Weights of a small GPT-style language model, trained from scratch on English Wikipedia: MLP 1536 GELU, normalized queries and keys.
Each number is 500 + 40 x the weight over its row's rms, rounded and kept within 0 to 999. Layers, rows and columns count from 0. Numbers have three digits each. The size before them is the row's rms in percent of the matrix's.

# layer 17 MLP up, 1536x192, rms 0.173, rows 272-378, columns 128-191
104:488480496464492494598450569496514511557493516554514504525467555595464433432458480550492493495534481519497493559480506541571532492496576598496537554512403457494469545451466487439444564509563515
098:441495495486479523466430441453466430549508440527439504461496477524431620476560477516457529470504548469564520496544477457542491526486542435402604516529534537539482546563541438495497459480517448
100:453564513464512467459475534493526435470450425500520434476508485475421579441466498486523462502452478526548579466531460492547468392470485538523576490437487465482504506468479459531554505501473532
104:535498466519550487559522538445527540546470509499496524610448501541467495541437453501525536511478538433480583465442580481436501497530459503507536521494499508489485531475569495472478478479494540
097:523576477535481466417449532525457502474505543422474554413494493552559579501462471470497603512575472499507512414505538470502444499488466478474480478486536475521486534524416505558550508506492471
102:486490501467536454524495460483505499519538488545469466410450484514512468535497466481449496475469423484526558549478496476522507572520533530464525422518483470506477477558465456513418532496537542
099:518539522467506510506509494527492598476593504478518516536492466496474445503589441554559459541492487538529481581523509492528547524493491513497470533495479585470530510493588441442504451517546563
097:478564514443538487541488462456546465440407487502456433447519518461489534480583501507489479483468517471475496479513491562483506528440508532524488525440505484486443485448545577466523545416527433
096:452477540507461513529507495501569497544540527490430483521469605506526533520580481476464482432492514516483527476514495422505477522502541546476530516537459462489537508530467516503529525547467518
099:478458499550507498495526496536536487473499471511520451510446469489488498477429539412510508431536503480599452531529513565447435517403472541531483524558512593493484548533499521548517543506500510
098:561511488515466503547529487487504517482504514521534483511405431499468489554435458522540494540508439569496451491526507531431435500512486478450512506556498453577513453502405454454517496507438500
104:522494519568471477511463501568478468596507489522549504496548519434452508526552503494518452537522488477488537425526549479513545537468476535481492460546535500478465485573458508473519417473537418
104:514551512511489523467480465495497428547509497526548488509472448523456508490473505503453513519521557478539481460502549488485568539520364542598436492547509445509469421484470522510473405541465506
101:531528467496435393475503539470540497594492421525550575588536523547446463543499489467529491575438519513489526506466553509552522506553543481526554537474439517553438461521515532499451538491477521
103:522507507535515557513587516511488494489497557527493461489419523463485467561458466464548503558529460418426484514495513496527488530465488531497551455524488586542420462534519481533526493526508504
101:398491484532470483474467471472530446524545501492505492522552505493552508526505474542480480452518475478509522480531492501500482540552589500543516464519435471521485561479485565524530499555582524
101:516557544494498520496512509561522501510512564505392490546496378495491448531491506422437527516484535452496511516509527471444488492525521541463481507493505469502531490571532472583507549502452482
096:519502526519475530450466488494501501522511516467470493522519495437504472549540528407500479483474503485541530556457494564553518461469529566489549499458518545406521471496497529542471520473462474
103:473531431486454539418545527504500465586525488511467559504538466526521547487464421480484555387424486503557517507535536488570563523533501475492504529522490495494439484494550502502461479482496511
094:501490537530479543464496534496545557442466522474502526479485513414507455559495522463514451509441484486543531492524491545512541543562493529445521541512587496487577474483523467490453452538472497
103:524536493506461566519587413500437561505558490475524505507500509479421459457503488494532393497476518481529464468542447466532590474539554485607443451487485458598486472480538457461523523518501470
097:520479568509497531567483477538499533436463447578509499505415527497555497475502544497453531538512579493496496454506552450493467538552450538437552494476468494489556495523529466469455442480551428
089:564454500421519492484501546436503519499451586499517527475528490511495538481522528474453498577469525564455471566477443521452513518506468554532489541557486553554531546501562487465496456520506424
098:590510573548540479535516501514562558472573480462521468512432508539439441504513519524500480518515493532452507497501516555514493527521523558509519397484508474488475576539499513521474456476452509
097:524508521475557514520477496536500478489572512503526505489441525487420446507481532526497519521498465546517516512519506439511509482484482567485450526495497529475549495506504514514426474525534480
100:468479478518442509468478485460481482570442538544550545533535480543557551466522531477529523524428512515486457492556557530510553560564390575521517515505433526507514508426482527424458473409501459
100:537526467527472404529524500541498493486470535512547466507469414508507456513507449480504527479495579438526545519540512561535408493500549528542565497501546493539570530520497471464512527512438527
100:522516448470585487517463497497515564570556611484455456494570480457481526586542504480430460455502503563491498526534514479528494452532523515415492502526492515478481522566541530434495441493536571
103:521496495506537507546492608525508449448543424540520470394457557469497481448508458487439520463498495534594474531422523501530511503488476542485522483472486510495461540491537512430496498474494469
096:435511508419404444627399435488497506496477508467449488494486533505495537539521514522442568516504503609466432445462518449519500504577461466506521470532504484552524418468541515433558514532471468
100:601488505515503503600501539462490504504520502497524561480419476475519434461549503513539506519509521469537536508443570451413467587482494548480582458579532517439438509485478512496535479470473518
098:481533504517468546559548442440528478520463506502523507572514477493520536598568473490504536470496527556419551603496491532521496598527494537578510524566482543510497600448481499502414513498438594
099:513491501489483460503486458520475504503455510538487482394540434456453502507502630418529496542451484491479508447501447413455555511519512497461547602525506520478483507560515473490563571484562450
101:451464507542544498490488537585485479519532504521539486531581531488514500497464486564554484550592501472502578464413480526481478519483493481533509543504566528486517514571495449555517472568461495
103:491503471454428530447508448551519483491493551495520523481466469531450559483477431525491475449497564459498473490594562525559514502464494471483461477474480526441538449559550556509516485549488544
101:578490413440489582573538500560617501510594440501504472513483475546515543459485537450500548424489399553476479521574526512543515490463550468505541491485463482517495460521564480517527476491482459
102:528460479524490499527548522468490502480448482508468472493419538515545461482430487475506510515471479513453497467514602526484494496493532501540465425501502478502548531519477545545583499564471542
105:550538525493487512512473441507412575517461476452467495445507473517523544576525519474481515495447468443514485493473479481530517434505507473548465427451499514573447468482521482485484523430521515
098:547455482544472555519459519520458591572547508494435588487532569451518485473529495455462515482477496494546519509502522459481450538546486561461405496488454450530521478528486545490407466607540608
103:494469510476527513494558547484449417493477515503526492475581454551531538470533485548473482429524556434500482531469500480364540492498509555512446453506509438503524452539512538454446596557510513
102:482491544473529497446431512518519455563450439457537524470500481525464523503495477424477482443496456458519474493510532498462468498517463530561518593482498448510483395527514461531501487465534494
101:492455472589552459597550522440531454500528475496487509474472490488491501441508507482535478506524555529533455497441485458585471534581490506466451463506564452560427492528424482495483449520534507
108:536513530517533503513465496513447454590569511480524523442378481501535504513543492502475562588456517596498497471555482459498489513547498537526480486456467476475397444551518433423468443535512468
104:502516526499485493499464507486483536546501510528501527565540532522476494484485500451460533481478458475550550493491550511521516531494492511488516464582422519546495447476415486444588569432479450
102:554503523513455495514562528469487437536564489472552538488508556518424488500524447528466419476502464477498536524479540529433518500580516507570471480504521492432497504510465449579535526557530454
099:425519503474430435498457482465530512435530447498473491475471500464533518521509458477577550440450526586544539520485513551457403525457499490551520510533555534470521462551525507486572492465569509
098:538524489451502474483542533578487456504452517501481453511531463552467515410442479472509501470600421541562539491502542488428570546490454505474554482500518506544482520482576462509558532490472469
094:531434550590512528437472529526512489501526558477465549517518496436450541471542452525579501515466485537467431502483482509465525444470581510475532466472454442547437518489454520459481483555532548
096:549579451501499475547462521513509531449510474459581524433490531550486504487508551543552450472510438453500474475449573494483397451489476479521473488499532535594441452437518523514466493524459470
094:515453565454528441514461534533484537534438553493427505500527471525543478507450488466436480566499506474490483473479435451542520512439529486526513473512450400559503545509518550470515442542500490
100:528503525509453503518538502465438454462564493525567538539471436521426485572483512515423536524509502511476461578495465448457519499539518536459543563432533505519463500510482510482537467520569525
096:489578452529472553503441530537411462444534569546574400569506448479528492480546574542519528514494473534497537474483527511503585533485512458588523490481573444438481587517446513470456434600547507
096:511485526480543549545478417497491430454493514492499452501545519467580518497438460522499489483475562471436516495524496531476490452538454516520519498476526440507499580486569575536516575415516417
095:464456467575441509447550517490525508523557458511438528546511496520519518461544464479508439492471461529506593541439497500586544466498497511481498526528541550516448531559477541513492466510507443
100:554455481562509557480482547450485530490511541477484482483500561488500461564515467474538476521533502499489519530486505512449517491488551498489483471510491511547456534491606533531489523499516555
102:504517527571546457503523510473489550519474483565493475499568535513472438475539556485504488467501460519504466482510572484402526531479367473421532495485501541595488534532387544495582457543512513
104:470537509546455563457466485461604504543506447579500483542546514460512402466507490433567493421573508502469503573498553476505576519476519446408502534443492542468502511555555516477505475497534469
097:529484498488504531448565471469517495526499511471468437522457454474479500455495568470513418486536525586533478519471498480471461535433510470538511511542546536499474587452536592493499567474513493
103:498533499486514573525477501430486598485409443547476435513441471457583434448487462514450447550410477410510537498563509486494470478492532496448482481498511517459521452479437484453504512500462464
102:491554454465491556497569531467507488417475512422383442504518501559509530446468557530485419521500514483482550540532535507552614487547480484468466520487491484454521524492536524496441456467529470
103:469495490501570478380491470503535540474565436471441459492532505568477517460421505499468548458483496483526499544497526480490562546473423421476539493522518490544551528550490449485501512467525451
102:522500493501441436557578467503531492472470583500451537604543522514592512499495475434418498510487523515402411523526401518486527466559467480525504485533491447446499485545445564532456501539474463
102:422513505530510494551515520517490478432537483516528460471498496503433502523608585493489453479438572495483548472486504488547434513579577555523489527481504516518423507513483545583497456512466391
101:545541473513482515522485496476523444524484503474525470515456487571424545495456473584450551503485429478489412459518552573537436504491525529547476452512462518492483525587430531496516450496541526
098:465474550484504442523543572466578525542545462492503527546536464500419472544506447511531485466482487528470463496508494502436509518618481488488455544511511479485545609472591450529512496545470488
108:471520518518493492494475506505522534481474466533475516452496472519443502549474522425456555512514505466495468527483513526556487457557406512500493524518458451609538444512477503531533437547541431
101:515532491473543445529462427564491470510503542575544456549478444511525456493491515519488493510488475473498537495478471568485477510477554519513443490521427567484464419484519531509487407499470449
100:449464462480517402460469509473497538482547548505550538499540539529541523493479450516508551467479486493464493504505533530483461531465455505486575482478494466556481574494476494560504433456518529
097:517529473446483526459574489470529499500488506427480494529412486469424559496463433496491494568507483508498522475514477566487450485472501494492543528477518548473432495521496563456514517569558626
100:571478572483485477508449408483504526470607479508467467458464452499489525501532547506443485530510476537542480509471500539463443508416473485500494524506468550523484453497495487541506479459500479
101:509538458472533490491485507565586503598473454463497478529543473473491515548578540536459542440534485467469517507598461492459494562520505569499549506531492490531407507482520527541539452462457478
106:423516556532501459582556458517524527522482485521486504501409476510472457491454451508453450577487457532484496557544487568489405484427503507448507568550500542549591479493433582501488526487491534
101:484514441473462521551472510543529507513467469528523502498563504531440457506561468486467536418529518526579467476523572521537491531477480468487534501419615525501440512527476455536529491498459545
102:440449570534437409479442507489498533441503528562516504522502495490457531465546512440530487428508441514480464497492497520496408526501526550419462560492487517543485503509445521609495479529456416
100:491502454499488542485538540482555510487518527555480502513610519500425409431520563461485425505530468509517575539526519548461505529448504448512475466496571461481483522539499468578566466495516512
100:494507517526457454463526546504431453425479486539544505470441414488496530453567462548567449503475514487513530527514519443553525508503473547455388547508460485517534470558521508477467510577532447
106:568517488586537471546477470442526480508503499539501493445532521528482525466566480491493487496516400468559561552470533442509493551416418523540501506549481510543547486493402548462514426499467503
100:459524439526461471473545560551497579547530516503484418509520517476468488463548483549506510491476542484455600487458521548530447490473522499531463438506463495437541507512478510545470457526532472
097:475576419554551485441550505407542510473492567478494467476479558495476527529491530447489466542468453485535521534461467430524474490530542459513465465536491543484521464490546569482550481460502456
096:502574476463477540457507522479535547536446452498553521551561483535458501443463440518536464519466403493486510466481498517471510548521492533439474542524503496516501506517506583499436441567508594
097:513481544464471544490486464478489543431583519443518463483453599505472505467455477492501429551460487522574535517507521498426527506512491552486567463510557488505526486413431441498459494494513485
102:540422512559480509479554514515457457468566529535495487513512532484446543427514477496463523504450523508476575469516583476455516517474440546524506493515523480491471545480524583438451476526461508
098:439470437421459433554459566570470512525525511524512539445554466498475485503399495472538489547475453470502488504540598494520472427470516428564494541498499526463459522538463505475495494482549497
105:488565555591473470524436558467473558436504487478547485418514496502499528501487535533564499505538444527516523427441510530493484541579548518524492491504477458551460499498495502458532497516558547
094:427442532447514459432490506465555520418572471439503512509521482523567474469547530518465493464510576429460501538503500442531443516524577551487530468589496510539513455519471513537479519505408571
099:465519490441558505443530523486495535487497488495585484422470527522513547412496499413482516530481466501487487561561465414450457496517430473503528515496478560544427420527514537473471596500443489
103:465441501458505457474489548500469530439568562456509546503500540587490493516482441481510506477485491528455564553434509450599545499436480494454534508478476502518503491446450482554509538549513503
101:507479537502514458523521498452468457589472533476544467586449397516500533478525464533460498529493523507515507539549432505556507535590418510570561475543528460481546439513542535465532523465441493
103:576381522565553492473522475515454468545547513545542502612589453474537586470466503464449498491546495500457441571466498531495474414521524493502498473496534498501482472441440566533469542539506442
103:484512509447502521470548521545461453520486487471495508487479509490534506429525509503449504509516585504475547468466480514443545489556465470491471452512496484471511450496487553480496554439555580
097:511519496450565494518448520501468546520505480550528535537522457461487526512564460506427537513513535485486473613508494542479465589446480451466454531505508512504470531583507517542488529465531438
100:447535555520562559500526378524491486455544519464518494547464501547469461541501455540539499464484525524492437539494502546518462494491554485484466492441477485459514484446464495488406525517497534
105:531518507443548476466527481543539527502536495496464463568490468440551441511435516461559540537535470553467432464496493451546484457433436553478475497534567530497494540485524432519456507472436538
098:523451588433453445527482575486510503486538487512528553458543496499504489513519537430524484529548435541462504491483480546489482569475480503492503539474468544496521619491514502458506492493476416
102:482557504537438501495488562453474494453515524524527527470534556560491472525458515488485549512481505549465521464439462509490590461527514400463512551485489446601441545473460519540506557510523514
105:537451520502566546535473466603442465476538539470502510501499503527520517479468495480525518572544556450555528515474627491494523518535543505569535515607460394565575509555508486575498525494520479
111:596492552534499470516515511523521500583513523472526495615455544524461505508512497449500433554512506511552500495438521522548533481509492588496449500510486469527479527504495509586520517481502501
102:542430491504490492534515399531512440462500466455575447467475521457527444488471566499548603518553503500531581432491546466451487534511570464493555466529463487472507529655486494536521496470538412
104:519476533524455516474567495515442547446491509567474431593440446499424582450495500523504542436528410510515512547420445536507502504476458510536498494547521493482480475486494548469515556490548464
100:538507524512471463526498498568536535558517438568586471520508471500464542530453434542471423522507490523573571514454435461530512434513438460531542458497471486561510499514450493473504518491505531
099:503477554613484515500529539564477503518612515489466472512493553537471522517446515426473506523512483508544504396438471508543529567484497469493544552536498516534518511568445457551498550485496440
105:470518537500431535495505497492511546481397561486472477538520479543571541556478474539500525477439513494491476506597529548466445471487484484449526570490474580433500482470516479532488439552534521
095:466477465554460460570529493433527569558507478553518480474491515480471540414486496497498539474409515502510546440496477489536500462517512459405520511551534529614476543516534486550494494561460490
100:456565468533494493533505444450434503427430439580546498503529489541523482473410492446423439558468421453485460506483536504517434496467495540526530458481591540508507514518440475498480508506504486
099:452474486457505434550476502479494467501470502563542527493421396438446444455451489510508518558512546454546502417470544528449444569535393500544477515519515523522469496577521505494582505524518439
106:498466505447492525498473524500476432508445461496517463577595470505481555464431459513454467528590532507486531518453460474469547507492542499512570530532466419488467499556467552448527489513524530
105:444474508510533482498544552458522515512444555523523518519471525465444498521573479461458543471467535561481447531517525538537469453577492421438532482491483505447516502567437479455518513525489484
# layer 17 MLP down (transposed), 1536x192, rms 0.182, rows 272-378, columns 128-191
106:501592538604533496483541426536466532466498553420501520470467456459458600523484515482437478465498522406467559490500464482406491495529507420535494516500559524529475537481488461550508494492472514
090:503485490534507481472432455499513430443496546538424425509541548561520404470455465484512391549435522559511525516520513496509596473492383521529452514542533515503549466448510530534441533465503552
111:500448516533508501506463382564464498514434544536514521570447504496463486500497468485502512536490597449491511549621508531504478511495531555463509477532521527502567512486553496445388487550501511
107:465476475502520519559452524530529466506516505534509476481466535495487580480461495519456476497554482533497571613525431493527448455529510498509517522517499580476557466455443533576524532574506471
096:464454518440495460519495555496479439472519490533532513557497538467486485448510456546541488524544479543482492493518473484387573465564568513429445552509461488504522483491449482554488537524529436
106:515554541458452527555517578485432514508506506523504480456491458486440599474506508524555609542513451379456497544478494524536510505477590432501509537509458498487493560464568543511542561495529454
091:528528495534493471495555544429513502490496489552528512497538503501478507483477490449511508551497442548536480522447531542514483483524439477505530464549485568508477617547547448522448553516521434
099:506501572565421544540510526542530548601455545492510526436439493558492533481503432524536489541548565532462482450521518516424528552500477490477497505466571480522507523488479511441506536523465514
090:461534489445596493524525503619546461507468490566502509535451465462510491521478463472504534530452528460481511421489526477551459464528425495470490484506542484465595506557507523495486471449568473
093:473502561519538457477437469546521476457491462487464514448506494483514576469409549493478443517449491547451554518542474522402529500557525530462506547530500420471478479537537467460504458539550435
101:496445435571485486481469531567528530421483497565447482450513537486504472474492523416519565464474506485572552568535472399563462569517550521537516529484453532526453522515503520491440503493450489
107:520559529509567525498573568533459530539478475437458498482502583506555510440437441530504485485529517491530538512538453517503563509484470478499489481418471468478521485569496527490471463491503483
111:442505493527413476538511518487444435473442590495516468518434458533526502511483550529562461559506540519521523453515506483545517448496524578534426500463479510443486488544481544490486523422472483
102:425507570478406452438570447503415490417548509418507488484448506525527443487489480533548443516475499465493528515511546557464509538484497493501495541504603490537506575490577520543466499525563440
118:508536516479467532510474543588433454542497481502465492508512384533470507453465514473507566481544490526503488513464535506493553502479435448484513522514498438407546524523483562500516554538480494
103:561458501492526476494503468454529494499507492500510487501542511575463506493528482516472448482453504471517484563507472426473558522532488518494413497476454484498531465528489499519421543568520422
095:507542465520484482506545543518511447521473539545528494409495467434524511524515557574452503470552513462514514462550426534531523425532423528525507455513477513516527502519491491431545470525488477
102:443488490448471523525463460505417506515526510571461497523535452487514467436500528518501489478425549460519471481536508461451427517599465538433468592575573529540484526461459553488556443497523467
102:512536530539456483509441528458455579502512476455495522519494506490497458510466508501521438557460512501408514523459573502492444571459522488471462419493569459507553455560500516517487435520557472
089:484482472525445458392472429508477518482501488526539460522457467517458514468534441500532465383522433451533514523483461491557535437428555528542422454495437475503491470527477513466506505488490494
107:551494479513472476473448466514543519430488485521529628487519522509469490417516582478599555548403500491495456520480514481449543483463502463472523500498534521517495508513467512416492506495500444
095:512508487488490459507453514536600534554511491470567522505476496440450465459528485465499516477381501526553476501464487571432490524492478542470518496472513413497457517462529494536505544489541431
085:452540444552537481566405421522495518509558428557552515508548505509498457483525506500519477422534453399554518488516535530508467513483549483432483545540541431471537512501538549526517480569541504
095:465580493508510504490508447502470526491524503549553482544520519579472514553511532461613495436460458435549515503508452450507443477535513524473463490532467515491535434603527477446488506505519539
099:499502502471452510520510479513529592454529497446534473444457484553539438556545398519500474465540475503525485549459522490491568525355515526514512497502529486544508516426522521525444495474448505
092:537477521483549455522499429496514457489480538437508521500545490527502506551548484570468518475508507518512515460521488499479461511515472560462533469456465568544487467541409535464516454509486447
101:477486528561414478483480449455629472530520469507517483540518497513525503521462473490429431477533483532483445470482509491435486536517488539502447470562453497560551505528499503471419462517551488
100:445479477443450466498510496549499478489469484558538575488460487506401462506453526521441509452495579488520462423470506486480467548477515459560459478528519495530560473456483454586480482521458436
110:562500531461547525494513510491487506508440500479475463398514427539481474470489522528451553604539489462472550511485393530500579499521481492516482506508531521462559528526472448547544466583512465
089:582485559525560535469504525525419461608587499515511491491531502456446436513496495498513430475453493553534515570501472530515512524498477475519470577474503509550490530531550478518481464440492520
095:447471537494495500575519445542512534484588491560520487498518537539546531450465417466488477472452539518495546568485439443515559518446472454534514522499502480468510613488513494494534537496504511
100:514488467472482490467530560543507392505497489550423474520599505490471470533494501521465529515500465478449449511495554531464614498517523421514446444538420495500505531502534462540587567529466466
107:461475519561520507494424529475520428579515465471392571515488514491490527504439457530511560463504545509433514467601485519488431528481542499524472496563516552513542538499501451494496413470516465
109:480553535507472437458526466562496519404472474521473493494537520492487494497497485547548568508536472496468523465470513502484472466529422479507522446483439524503539467495455571524530562452517468
107:501521492531525452484470490512473558489543490503536583493559586490535533542490470540438557581473465491571559489472498530482495519466455496485490535512467462510497476565510471533518476426602548
107:494491487451460520511459455506517462547497474550528536522494494434534534440507483475401498494506484501509523434422525534477482440513444502507510464492517444445580518469486488470532445524512523
101:490493493438515495509471446530487469532481441490492506411519538529455496499523489484522462480497446561550435471522544510503476425545499452471394513512480405533510535449485570531516577490566428
108:549405463434558557520520484544512575482482515536484552478435549521530404448422508528485479562568469544505471505488493535544478498467546517494428580473483512485510470530538520507443460524541443
098:493525505433495478553512571509529465521466490540525500413509484506578518464496514454419535522462557479552535506524471462472516488465421534400491565478489497439562505424471497488511525564439511
107:468489537485548513505516479517506480551473484506473477589529642526492439525501498501586459532526478560470531451500541484444501477584523551451456446502574512559556510592590514460428536527462483
104:482503473476462472427444475512532506536494431484485469525543501461477482492470465514506517498539498478456524488440488510552502473520499488466481474511586526549569479519521530504445508545415493
100:475531486476502550474489529491516525532470540516545451467486454392563587457479570483500448522491497475462520493497496585586543470459501442479446498489418485480465455518474532587482468521517556
108:511431525515538487493479560536477469554476494538420516527543526443476493510481471481419545517488492492549533514637558577458468511525476551491524470508479500461508564463530521541518516468486462
110:548493554454541433560543458461512497488529545473543422429503514486470524541456478538502504545504487516441587511512418459481535518530513483547453502451537520416529530539486573510366482541496539
097:503513564522514621448457539499463489439568474524504437477556531539438466541500509488528481532447549447478505383539492469504480453464543555486496492544460498479481505442545522532466448535481487
089:531495516447487467503496475573500546539467533502522499514567559431473479450535470447564478490428437501483509522435459487484544490483539461411520486449499544474456468500518507481392487478525480
097:493573586496569588491461501488476471453555510443482498436484434453541570475462509512509473477503531482446460466508494475513543506583506524531433506534540504439500445478523475492492554523509462
092:472473557470541473531516544527465513543457523504482481462523510500589382531386513539523528548488487507511495526599553472441476571502508448515452462496487542413464535538487521525495555460536436
097:529475505439524431585505531540531455549523487503449460525495573540546467540516495509530510518480512506412491460490468516513579461499478477436550461467493472442531549569504490459496482505476528
089:523479502537472436462545500402539475465585501487519452507534497538528537487530448477526540548447468509439524476593525531399546466521475512479526529450548578492528545514512542504550530432470501
081:528518559515504515485437506525534505487477531421452472488512466484516486484539470502529509463455541502501486389484512498496530465540508522498474544439458525534483477474473520574438557458504497
090:596531496489464515496513455492490452529542463413483465555425491489516466530472492475443474436512533549469550493475523511474514544498465511500471550411479500507540509542465448428484540488518452
101:504514552538459484480433532505479457520510526478461578472493511536479411470587522459484536451561526515495540522487440480439502457452586526472465505487522485467614501546435500470569537484500496
092:580527518409450434579500555505504523535514527440551575504486462461511407503523460459460525531533472399494438499549556471478535498508460498494494505482486486496535459531546457560563483488426545
102:489490515530488465524448511474536439469481522480526526513482514413499535574541514540518542475497519540476450528641496472430487496530545400460538495496473464498564504438513471538516505482410549
110:477529429413546481517493529491508563538520484506528496498487413476509530576524439518553523523488583482494531501597493562450501404550452476501466515485500497420516490552436494509524515490549425
114:483478509513563476527490533460459428467497552473464454538456547447534513464558524587467441537496522518510552539443525456436547544495496492507498463579500447524506442546433539472450504464471482
100:521511477481451505563447469552506470486503479494506482493531582479500533516473530526601607469478496430445468449448486482585440536571527491562551498483479445536526551493514495547456477490545547
104:581539514517535499471569466464537430563467501506483462522544540492500510517482522516495533535552559592535463545480501552477530588476518450535517465416507524543517540504496522495481568490499503
100:493477446469498474478504516539528537493494467475546525454460540473461433524458486561530533496511491516544425474563541536499452564521496490498419467498494502526420495417495506584509432507557500
100:632485482510537487510467555480523505485478455458517567484475461456544452518375499523560451491508446562484510495430447484473534473496441469533523467504458473514592520476451482505497504510489471
107:477431493482489490505538463558452510488491456484523494487446489509486509559539521446560483545493428523513551534455423457488495465478550596500494466450565476550477607510573534505420548507535413
101:512536490477502535466516560479492558590447517455516504497491496571576468534459525470519512528528497510496435507548460475488596454534518497483547556464510506528535488439509528515452597490494516
094:539562488487540512523533452515491550525487515534525455515502497495564433544470485477502447544570563547499460447593459551517486518549533469537539465490538518515531483480485482514525488535547404
095:516486522552542533514485532472563437442538501467454471537500520485530508446509568559501458485475516504503473503482521501655458489465508522534477450536489491560524511533541521484463522476473492
106:440475537513419443558524479476568492453489493522564571462543579446479537510443584510460498510430566473509494503475499489576530513543496507499511461514484508483496572510482518547510477507409587
092:524562391523496516409558522556528429557522494510526520501430503426466481431457517462500484478542520526541473547544481525520530484494439481535530455550453490523512493464430437525584448471540544
101:529579475483466501519581552580534508526540553532466518509512469468485482450488477529571472508479554473441452547499519522459509496558490487478459496499520530431520523609509468479531489512519456
091:578597496516468502495500499536501578520514539539446473387526527524586518521544470492484486477462568511528562510458517493476551482452491570463500434487448443492557488445517497528534454510480469
107:454448461521525487414488495503462463523454519532517490401489463532511474502515561454509528510510473438508521501398511483474427518467545488471539468477547444465510588514509471506526508469521583
096:469552519496457567482531451497512476449539489494549463510466497528429448525508480489467440564487530537472492522452511541461438538505538501511484503508468507524546452476497488438450428473522508
097:516518505565492529484514511504545531488559463566485491510557537496434464505531501544456607433565550434464533470467434491431521457523524431480499557460470524470442439510496547467470543422516507
102:454532559529548468528468522515448445499452483478473525507503483553474476487484499482606569476526496475464471478508407425523498502474532396546481548524529526438438491527535455554483522525448488
101:455528547530501479515482506501490434460589527474476513470533512503532463549477515529464507482539559494461437525499472508557503548479524436458454462508419450485501539539481499488572590468517485
102:486549446472477516513521478462476467527496536528517408491473487537532540538552480508521488563543430502413420496512515451490557486464498507440483484530503483411434421497480484500524423498479507
100:514549525426497448515468450476493512450572521455443463478518529442487401595460524460498522484514494525508589474472462525467539542530513503551465442559545490479477478505497535482446472440514481
101:479526525478465514500534510530578456494428427444459582607427468551499554524474510511495466491509559439461498442501469473500519455533527520556525436481486468520493530552525534506457543570541453
096:475451544478534528412464486520532519475418522504453534597465517531452469514445465476557497480580485567469492458541581449466545463513485442473605577491495464553527505524497480491404504447456471
094:490528492521479574553516518510459494404391541460466619440495511487521516509538494479468612449474547511469485594432517468553480471514505502492486502530575488447493488535510465521446506510566520
090:461488493528517460433607446479474482528474480487475541495550494475562482460519535537533542438479519482560488471537528503437484456505516522501513444512423491521473512526495491496544516500505494
097:544590510563492498492535488419505409546461514551526493481480528472478531502473527439529425491517571419436481497509487514497532533498505453430454484555539483492490480496495545545574481501525476
089:479448516566508462431467594567485560472459500518472558547498563533475490524501539539571483553534522486492512532560484453528495492508529513492566612501459500476498495483535479496431517549519483
095:489540504545510592458513459504494435504515471480472518454469517515528505523518513484436520529531485492548524490499518535545532529551485541567513488496506557480543515413546478500526522510400470
118:568471463558423487518532492517449495494494505474538456487471528466541576546534499553492536437509563467454436470563516540550529535467462474492452496508520447498478517497533495499479480502410550
084:471527499491442462511474504470532516564489498518529534471495517499520524522554534505474440418556414523474504468554527495534480448497507521500473523485515455518484513483449436530559442472572519
094:488548514477498540496545456467542489444443561504543548501512507517497540565458516524473496412481538466529463538496466555514448453512426536584531406496569516493526501522560536545446480567504467
103:473508594423489504478463486500508511523432517492558481493505508543428502480446501500404522459458447542453442450439479491462465518511479538523499532454482415541541471471457524546481497526494438
105:529500602509499465498419452521511550512459485483508533462501506461541521509559546523487446512474478465469471476506515552486535535445530507478426528477539513420468561515527465456504447539500546
113:477482489546527576506534582498445528518508512565552478477505485494533535518566596597419507478506524483529505567523497542545463514500551570482525465521478509536453557514502429495461473461537521
101:530473503512507411461496476519514524511502535509510487529482518526486513500442531433452471516555417437488453482447522478490526504481546511526479473534450550540510483512595475525512489519512508
105:467469435503513454508489496520507494510523529538600570476567527532467540476486473515530523448496486516628455431507529558436403578499487567499473567507522456517529450476498537556469463551509477
100:448514514401475500488455489547482443589526455534481494456513541376471544558524516530514496502413530487464556518504399430536515491483433501491456510472560503525572500497487457475457438518445459
106:499432471527527444451497486520576523540467514501466522514494473528499514567502569416526488467499513494476518559492505520549573504460408488480484524587454469487570418492457456465421530481382512
109:525601529481502448489461484463530557465459542504461501547511569423497503554460457498530486476535468413401470523465507555523536450504475510528476483485454458571524560520549485520535553498363523
103:498514472485506499520477552520443513532472451465487514395492517521520504558537468444411520437477490474485517463509512547512566564505471398501516524503417437512517510478588484469543550490438533
110:548496519540485527423442465483452547532522522529452442487474447538449480520495469530527529494505502542442429538501436523501557462524520539455443583512505518462510520467486533490541484441496521
120:482500533501457489522511498479454415512474489573451473551454529552485493538526492509468520532511533477444528543465458531518538556569422470496515557488499570511468520573514521437502485502493467
101:563505552493488497419432503543540474415525534493498529520538507528536561456465484527472529511527544515419567440503515499611497534524466440515588533428430489484478466506463470499523444512473531
101:511541485556498439543453462456460489490545537487487529453512497567528478466490476490524520496409408465556460525543448524494558513500500477451483504494496487523548575528509495504508504490559506
098:541486537528582517481457522520482475513525543464455511530553536553606492531517454458447567484481499469412453467512536488544601447495512443383543467548497465532460508489511493541520496529579448
097:581518478448506507537531477433492510516491519486434532464457540497485470505543474520458519464534473497398485534511480545479554471502520489499529514408429491450515445401482466430555487516469526
107:414517525436451529539539482484531485532545468469528529350521535494508480423470524548452490557484427491508491486480576501484500495526431484406486473457508431553476454511533509501530524472511490
087:506504486546503545533462528555445387545484531501467509503508543520491424492442530516541487474526451460552379486520481503478515503518527500514493517426506532522474495517509478491480502427516506
097:503501455498514455519509524487558498556466468494479517461467454527457471523495544498482503476507495471552518555491528524543581496526515508542474524448552462553446486558478493456431515513522520
099:541501509484499528487542472496508555490530488448482493531467485465547492428512489437532485430468504556531414474526492497553554460511509464477510497505493433446533546552534538458438484572493575
103:458525448509475490477561510474493450516547472579494476495542535465456488480482462494590434431473531478528537456512525547495555453470561490494541478537491536446399489469547525513507434538542500
109:572455586556440503483542522513507521543488531570525537455483524526398477478464567428418494455466466563523411497436417529460506526476531521574509515509570495497530439462462484520476548518497497